config.toml
n_layer = 8
d_model = 512
n_head = 8
n_kv_head = 8
head_dim = 64
d_mlp = 2048
vocab_size = 28555
activation = "gelu"
norm = "layernorm"
norm_place = "pre"
norm_eps = 1e-06
positions = "alibi"
qk_norm = false
attn_scale = 0.125
bias = "all"
tie_embeddings = true
parallel_block = false
init = "uniform"
init_std_qkv = 0.0164
init_std_o = 0.0
init_std_up = 0.0164
init_std_down = 0.0
optimizer = "soap_variant"
lr = 0.00326
lr_mult_up = 0.632
beta1 = 0.95
beta2 = 0.99
lr_head = 0.00573
grad_clip = 0.5
warmup_steps = 200
schedule = "wsd"
decay_fraction = 0.582
decay_shape = "linear"
final_lr_fraction = 0.0
batch_tokens = 262144
seq_len = 768
doc_mask = true
z_loss = 0.0001
train_tokens = 926900000
steps = 3536
dataset = "wikipedia_en"
Each number is 128 + 24 x the weight over its row's rms, rounded and kept within 0 to 255. Layers, rows and columns count from 0. Numbers have three digits each. The size before them is the row's rms in percent of the matrix's.

# layer 5 attention key, 512x512, rms 0.0712, rows 126-225, columns 192-255
095:155123136127145123128157161142100137148143146118118140144168151120117126129147145136115133160135131138126121129126155145142098136111153089142125094112096143138133158149137121089121113117148130
091:122099137122120189157110085140155127106094133121147171111145149135087099160163094129103121130125125134131081098118123097129101109097092106096156151167114113111167179081138131142135110093123130
097:100109130149132084099133096131163142124131150148126156117111081111089111131157117125146109120101161129125126142094134169154146137092096168160122111146125149178076115127131122121152164197119129
103:143125136146125137111095154112126133104150060133131106142148166142108172127120160096079092115153116123105153082119115087117097105121180140097122109094121147160102145133124119126134109160120105
099:103142092091122089152118152113096084112134091104144126132112159134127140121107092091132105123125122128114121101121099159097121133147146119120075114094119104148075144140130151118142143148130145
079:122118095129112127104172143135125089116093146120118142132080128140100095109092167134077123117119109120121143084093173112164092164090095137128124127089100146143160144145137118146151141127152093
098:130105131144138117144115096127095098128118117129111119125118163170122088137150103106130156089087141128134103126143111141123150164145179132159103146095106102085118115152105106092133112065166116
097:104114175155153131140148109175145147132102136126113095091133140119090143136131115137110115157104079134127127128125134174126147128095130120115174109098132183138144140129139108121165165152121132
081:106125113145155159165121161124099136140101155160116123149085125138133089107122114092095123157150133112151145117144103110123113122107114129160128059135117129143100131112140169157121166138153116
102:093123105132080140149158125159153120089149117133127127093150141126129110093085146113153121138150121072097145139135139135109123094128155143129141157142102182136092141150104111105118138134124139
098:142121125111142190133107138123126124150162087118150120157130120172116138159129158167171160177141162139121128137120148127134127103134073166126163129142122163161119095126139092108089167116112147
100:147111117145151126111068107142116108130184133114128134122125131109104098103156126110128168088097153117149099184122118130096131144157141089112148104101143140112083114120128115082131087143101098
065:115117145120164130136116147138132106128106156149124106122113130179092095117091117110115107116112132124125146133132119110149110110077110121102174108146080115152144112138154155166099137154153150
102:142148124102139127131109108137120142126135141142104116115148127138225097137110146171130124131109141102160108107129099200144137118123138096105136118184100122109090151136115138123126150140167112
095:120117111167124133159133128115176121108162090152128168136116127121122108145105120130153101130164161102156102174140099095119129131129142128104090152130134109150178155145101160153145142159176099
085:079096098138145141121081118152107139093126121090136120091176132143128150155121142145167129109154112137129108111117140122120109114107146137068141142114118134151122127120090121111145153150098166
098:134122165142135114125131126134147109127130112112096123115129132147124159162162176136146123105135137134145081115161156130121129145117115113173139113153154092130117149149147093117155152100122120
103:131146128123133102084121109146134124126126141153142127137093095120161149100109140155160138114158092143129117131128130129125088168116079121168148143114165091121146155111125139110101095121109123
093:150137167087131145101162159128142106115097106114103157104113104145134100119101098123087158142134142113153159110150117127165139125105110151145111128106075126130157151143181128131106138133127114
102:141154135120123120094158114103105153143113188066109148122094105134170124130119145163169165155112115116145108149148138131166149091145129147110160154151094120096124141102128107109135127131119133
098:167116142145117096126119091120126142111095129095161178116110120156124140179129085150120151134116107129139134129161090139142102137117148081139171105124068129136089115149128096129150123136149157
099:118168113122101150088128161155157147133118125150165120168084157118147114167067156130114127122147144132099119130053146100080167162111153123107089142173143127134135104084143134140123131134133102
100:116159158148103095085148136110120178120125116158160144114167146099120113106107113156121086145159128112109103123097146128113153079148163105089136119154142158149162149096129103153150150106111132
098:170150117090188130115109109088098139090121160151086122140109137105119126160159133166098148134147109156088153141138115145158112137152137129123146135138099135114077131129122125080126117078138137
102:143113147096100062106093125139130138125140110046152113152149105112134159119104139133129159151136143138135145125167144160106137107151135106105148112123134135136121111132112100106115143112099117
100:115137118143074163142128158144157136096133141111126169086142159100135160152146142121127125106147127186131070113141087115125107148119116137109115130168105105108165140093130163169173156104108134
067:104138102133130143128131112134130165135139129122164144140163097088155170167136153132155119116135137127136132111111126146122162139150161124172070151120147130137121151114114096098153111078105122
082:130144113063137168118124147131137160127123133112133135169149134092132132170108127095121123117126167164136110077111150139103141145141158085124123127107144165190112140124148151135138117117095145
098:159106119059121082147134119115137151099117131119137115116152141121148140124124131164121079134110155087151101139157120124137101132141127129104127098125097138174144225127159086100150137102127112
103:132136131123100129187174128126143116112130113112113095123123190117076177136111105131104132082144109116118175158082157148087089117152141148111111135129119120140098109114139150168122106143146130
095:116102099119117181113151131105152159164126182094086105130091134121148115111129143105100169140129104115140150112083130142160117117118138111158119140113182137115131134140127085096100130145168140
105:137135125153150115136124119122133111114133127104099150097113144147147131136154142151129133143136170140144109109151159130168135094135147155114145125135112127155113179132108156084178160159115145
102:141155119125123141124101128096151116111154116139106090089137137140148087142121115179125117097144136110129125147102128162119099121116112130112079148158120163133152146134125139121093157097107147
102:159133098116136095073095139130104149109151101137157162121153138123110157110128110162123143106148120153111097140115162166129150099106094125123178129134149143165138126135177162108162130165114119
100:128045152124127088122138125134134114092116131166120124096083149166135149114112124147136127165084139105124096126089153122161143130145144183150137097161164121129143142120140145113101108143100152
100:066107149146149090124115106125150128126123155112085128168128086144179142144095116158114120132152148099135174135096120196128146107080107127134140142125134130093149131146098092093130144132116117
097:106128150127076124133137108131134115127114127114117090097110140148100088110172138146133118115150166135139134136113133169166125110145106125152153092188120110117100146098128128130131081141146131
100:119180133152127155110144127119096138141142108141140120150132091143128132092108147136114119122103138180123137132130138103099113112117168099102130099129096103127115092144094168086155139079176143
106:136140134127139127083112152104145124104130160088112147133127109135175142182131124143148147104136140145138129123154144191163152137164118118069112113128077147162114164112140157104163133119146145
090:090114099142141141127157134137174095162163077107157130094132135146111121130155132149131152158131115097091173101114124145133137104152176080141142092124108190160137180166132143160115162107118160
103:150126117112136137128160112096133137102112092141144134152110128103148131115135121134116143157115130150125132121103156141115111073090189141159145133105098118086146061123147123138160150154136097
092:149116138124136073113141162146135115096088160139084116120180141155124108160146109171119138101053134144106089118142128113105130086190090153141161137168107108142135190128144083138125137090132137
105:130148200125135149100092121110099113145131144138081146134145115153119120174106132124137137115178156134134156095134121166146118149137093133115125153144129110142081131146106121172149130115124120
100:099132139069188132080113145087132186121129152119125097107128079145139140188138118117162128122100104106103142136134125127135178147087135150102100124156129095172103128116124167123111123117139091
099:127141120127080088098120136110118133162109132152136147106165090123157138198192076175132129135152126105112112128201119142127134134101158133132120124136096121148160146165103089134135099092142128
100:135119146123147149141159135116143087138134175132104124149131147111187149135140132151157123123151133122125120116123123156135100104123129138130101150125162110139134152129147181157171127145158146
102:106126096147123147107153133144123132134112156143107113160089094146084098119143125160145143107151122152085112116142134118139119136148145124134097105145150107145160095169114141147110096149117167
102:125107115085131112150125160092112135113131094121158123111130118117092104091132113124141108143172136075099101117090111107093125134132096159113142137140109123109147112136160121103095147110116109
099:130166117087157168073110131120138105157133140135094152141129126132166158121120134146152083070157119101113167122148136088130169090127165134150116142176115120136154143102096108163158171135153114
103:139143109123133102141100143166112099145134101162134095176112097124117131130129106137147121125123137157085085149119121138138144101105158103135102126084077102132110119144111117153149109149134156
093:147114148128130157105105145117131112156107119143125121154136101135120138135168114121102124156106135141156150117164105124108088056124131146145090158107121066128142197134134138095138121139120119
097:109150131096156155118136080128151104115106073118156138129093138119170125149078134135122109106112162098166116119140138105141170134142136107159166147134088116111137121116105159138108087124116085
101:134172125108147151161142113134104169141108131148089090129126124094144137118161135124099131131090108134148118107143111119119122156108132082148122107138142166110152141181182122170097096158142150
080:137093133116096134088111088138126133097143085143134124101138118159152123117154115117136114132120096120106137167132145126087158143166142166129067184134151167097111118135125116131133159090090136
102:113137113148111154109159149109104174119108146100139127102163113156153134163128124111136129126154134119128137142124131110116112107134107128116091159179108107134128117145150075145179128117120104
098:121086127100124140122126143124102113159114153141107094124145120106132086147105165136113121115156128161121175123131162125099133116096139113086098107126120131125150120159114099106119114148116132
099:139117128123057128141149170136119149115130112152126124140103176137051133158128115139102093114103176113135124089090139134164122149094125142089123135148125132138159110081130087161106137147118157
100:151129168153130150127158099152123133080113144156118066138141137147109142099118110150109146170148177129172110106162083108120094191112132127120170122104172136124133120110162129142126122140150067
095:117137126142105100136112089120145155130119104113085134116125140139103120124154124113114101106116126117105140091097119080114103145162128113113148134127102124111133166125151109119117145102110120
099:151144095128130115166150094134135131138118121154125099147147091147100173155135122121156112119104106104117114172136118129138149125186162079105080127147076114171134156133152104159144128104127102
104:091152140172110160171138176139143094102091130141137129115193127120065136111091144079149115110153143141134126142099104142128097115136163132124099166163178116126113102132137120145100113121146151
100:128143117113160159100144164121142117124119146178118108130072120103157116086097168151141113143107167135134092169135172077124140142149138103118148127111102124176092103162173120090175114156148118
095:103104163060141093101159145091128098139118134107105117123096124156118130099157117147095120130146076123137126081087143123143130121120146110124174104147132113192116098091118130144118140128149103
098:104180104078110146102107107131137089131137115127142149129094115136107106131132139140124141119124112126136142133156113119097111116129110126133113132111115095115145134122122090131123149107132146
102:114154138137072152127140146162132082106157136165112114107143137117091125083146096114110096143104103136112096116089172056117101148108118148135163113136168135128152148122164092133152128102157119
099:144106161168120117111096103125114105112146116118130115127123135119112123137120093103175099085085095107064143093096100124100138128156085139125147116139100086118101145108102176127179113113129133
094:134109133127167124150132129120089122120119101164120143104099107148100109088160147078076129112142135151106085139139081106174145119142131093055127140120101096201163134118117131143115135062141160
105:120112153088127130127160124109118102133106128121103147108143133124140109128134133115134121185172096120145167118120165150142112108109142095141130120149118133146146147138125069096093128104135136
101:093119145162103161106129136149135152116110126156118098144174127104113155117142145145118089120160131139150130123132137128128159119098138151127059165129139124145142121106160125125146148149148157
098:109163085126164144153120120133116127122107123094083128112167162111135144124120119106139092111151124146153100109124119158149099122140119119133140117154118156123113123147106124113076117149144171
102:082148102145141168120080137157140143118129118131114133157144180131097108127148122102106132106131139135138081103108156117136095104145103110123123134098123182178105156100148095140104162160148171
099:138104101142155118167142081144132139100131111105159123135078118130183146155118130109182097131105103147124109153129147167165079133119130111109138134144112130121140108084128150117129148135149111
101:127139131069133152103117133126151141164136180092083140105149154139067111125124114161139143123118174150101130133136109101096115152093130081109091143093155150151145102138129060154117097130153137
102:114099159128165120122113090133130151195110117121152146083119091125132160119106140135091125184147103111097111136141121145157139125099130130166144126156134132114103122117140124128135132138081157
100:163109123173109145127141123152134099150134109138157168108104097107119123123119139090153131148138128123114150119101143157102143131158087106124139160129155116144124164127106160134109171138163131
091:193125131141115117132101105085128154141113179142218125158071167162186101143115131128188148136126096140115083138118141123148143141136116107124114163154132137177114155161115131138177138083153126
098:073072113141138147158098115128120144088157159120115131148153125130154161152106159089104162090134123099175106111152147096139142131119133126146084126129134120116119144143130151136126142116096139
097:094085164116101141165098140116103137130138144094109147142153132126114170097121147147116121151098108101127093145140117155131100155065138176114123112102146131148101142125111143102154115144113101
104:174130140104108117116122102171129090114094127137153161107132126141136146162141134134111129137137137125138113124076184164160162105075104118147171111132156162116107155109157179099165149111116063
101:135147144158171125142163094128093119135107110181097139124129115131145101156147163104109111155085144157122090128181129154149066117153125106158135141111150140113155115088150127121137121132103141
102:087122143091171145156103150131145151132138108133141113138120132131164136128075151108106143148137120131089121159149135118150075112121126134155163115091131121131092117128162186119072113154104168
104:134133143155120129124095106117096128178126153086121156125143124137121126141110111113153110109106144147165131158085106155120155162124132173105123186162135158174132123126132150086156125113141130
096:078098093171126108094120136128133157144142151117135132125113120122141138154116125106121129104102093111103158129101129095104157097135098135092143147121109138149110153132157151148121132066180104
101:112128117186128161129098125167120108147098133115139137142143103126155149154132072094122143142102131119180147135159142118094142106138124186146097142137081151175152119099149144139107135146141104
096:165159142115120127151111156179121140095088135115126116182147105128150174169153128137198116134176122125148095132159129120139147100120094122111105113129130162143090140136101145144124097122143099
089:100111120142130121132148152133123099190108111150094139137166124114094121148101090113129129091128140112145135072162093108113116143125147171118100092124069155128122112165114108175077130150112112
095:128170158146172070150133126122135111149117124096130135117153134131157102111127134122118080151165118137124147141089086145138098096149096100131121096115096126113151107162113144121086121143117097
096:144161129140102141130161134111094114141114112116142137108121141127109094097115123149108137150176170094131188137088142168115096109131135126140128114133147161121140135125138140073124104117114089
104:144144151137148101136078114125139119108122177139141118130124133147147139129127134105166122060123147138124116131121148099116137146134150139150132117109148086128175143128143113133119129165128116
105:129140113132122126143124110130147139137143174149125098101141135120114125183151108130122114150159100147152105117114141125163139146123127135139153146121148154135112112157139158117154136117133139
085:085096115094096138121148160159130119105111094123066119128154172111096152103115154127107140121109132150121168096177145144080161080146099145133123091122138143142132153133179118146105130139137149
100:132146149152144140104112050098117107132126162139118120157127112139124156131091123111165125109122115130112134063136124133117154120105128106137158122164143151140143121138147135156116156163124136
096:126094134130143166162125135123150131088180175138113101108128127138095123146119129118164163155145123118097102102171122126142119130157132137169151102150112114088127124120165152141095133160116123
102:151132122147145080130112111149116116165094093146144112093106088107145127118131188141138098175110132118159109093079149139132108111142180108163105124137135163093085130112118080088136122136133140
100:140119134106126090138133162139099088127122087147106114113127118118167131136140147122124111142073173132139112120134122126121077136160132101131133086119124150116122123108124171108135095169164097
097:102142129098128112164142138182101156147092159129080095134109155092129097159128128110149195149097164125137121112176149103170157116076133130157115137103189161088112129149141133100103130137094151
091:125153130127150136109085105140143140120113123153173128177097127148159151143149111088157121107151128181152125147113149107148140147143105108131090151151130131119143113103092116111136141103118132
105:151183108121145126110166169148121123156138105155098173096111122137163108122139192118161116124093124135136130127161114136145147156110162109163161117136155113132069081110118137078134140126147134
114:141121103105132095164149106152149117138123115092193135135108164133145134148131149113150160117144121143136115137080179138163133123133099120148101110147146124108100135128109150127147130129129103
103:101150152115124141189160125136135107127170158112181126135111116159115115125100139137144140159098103164106103136155166114139131146161132111109149135127144098109095108129131126125148120143096127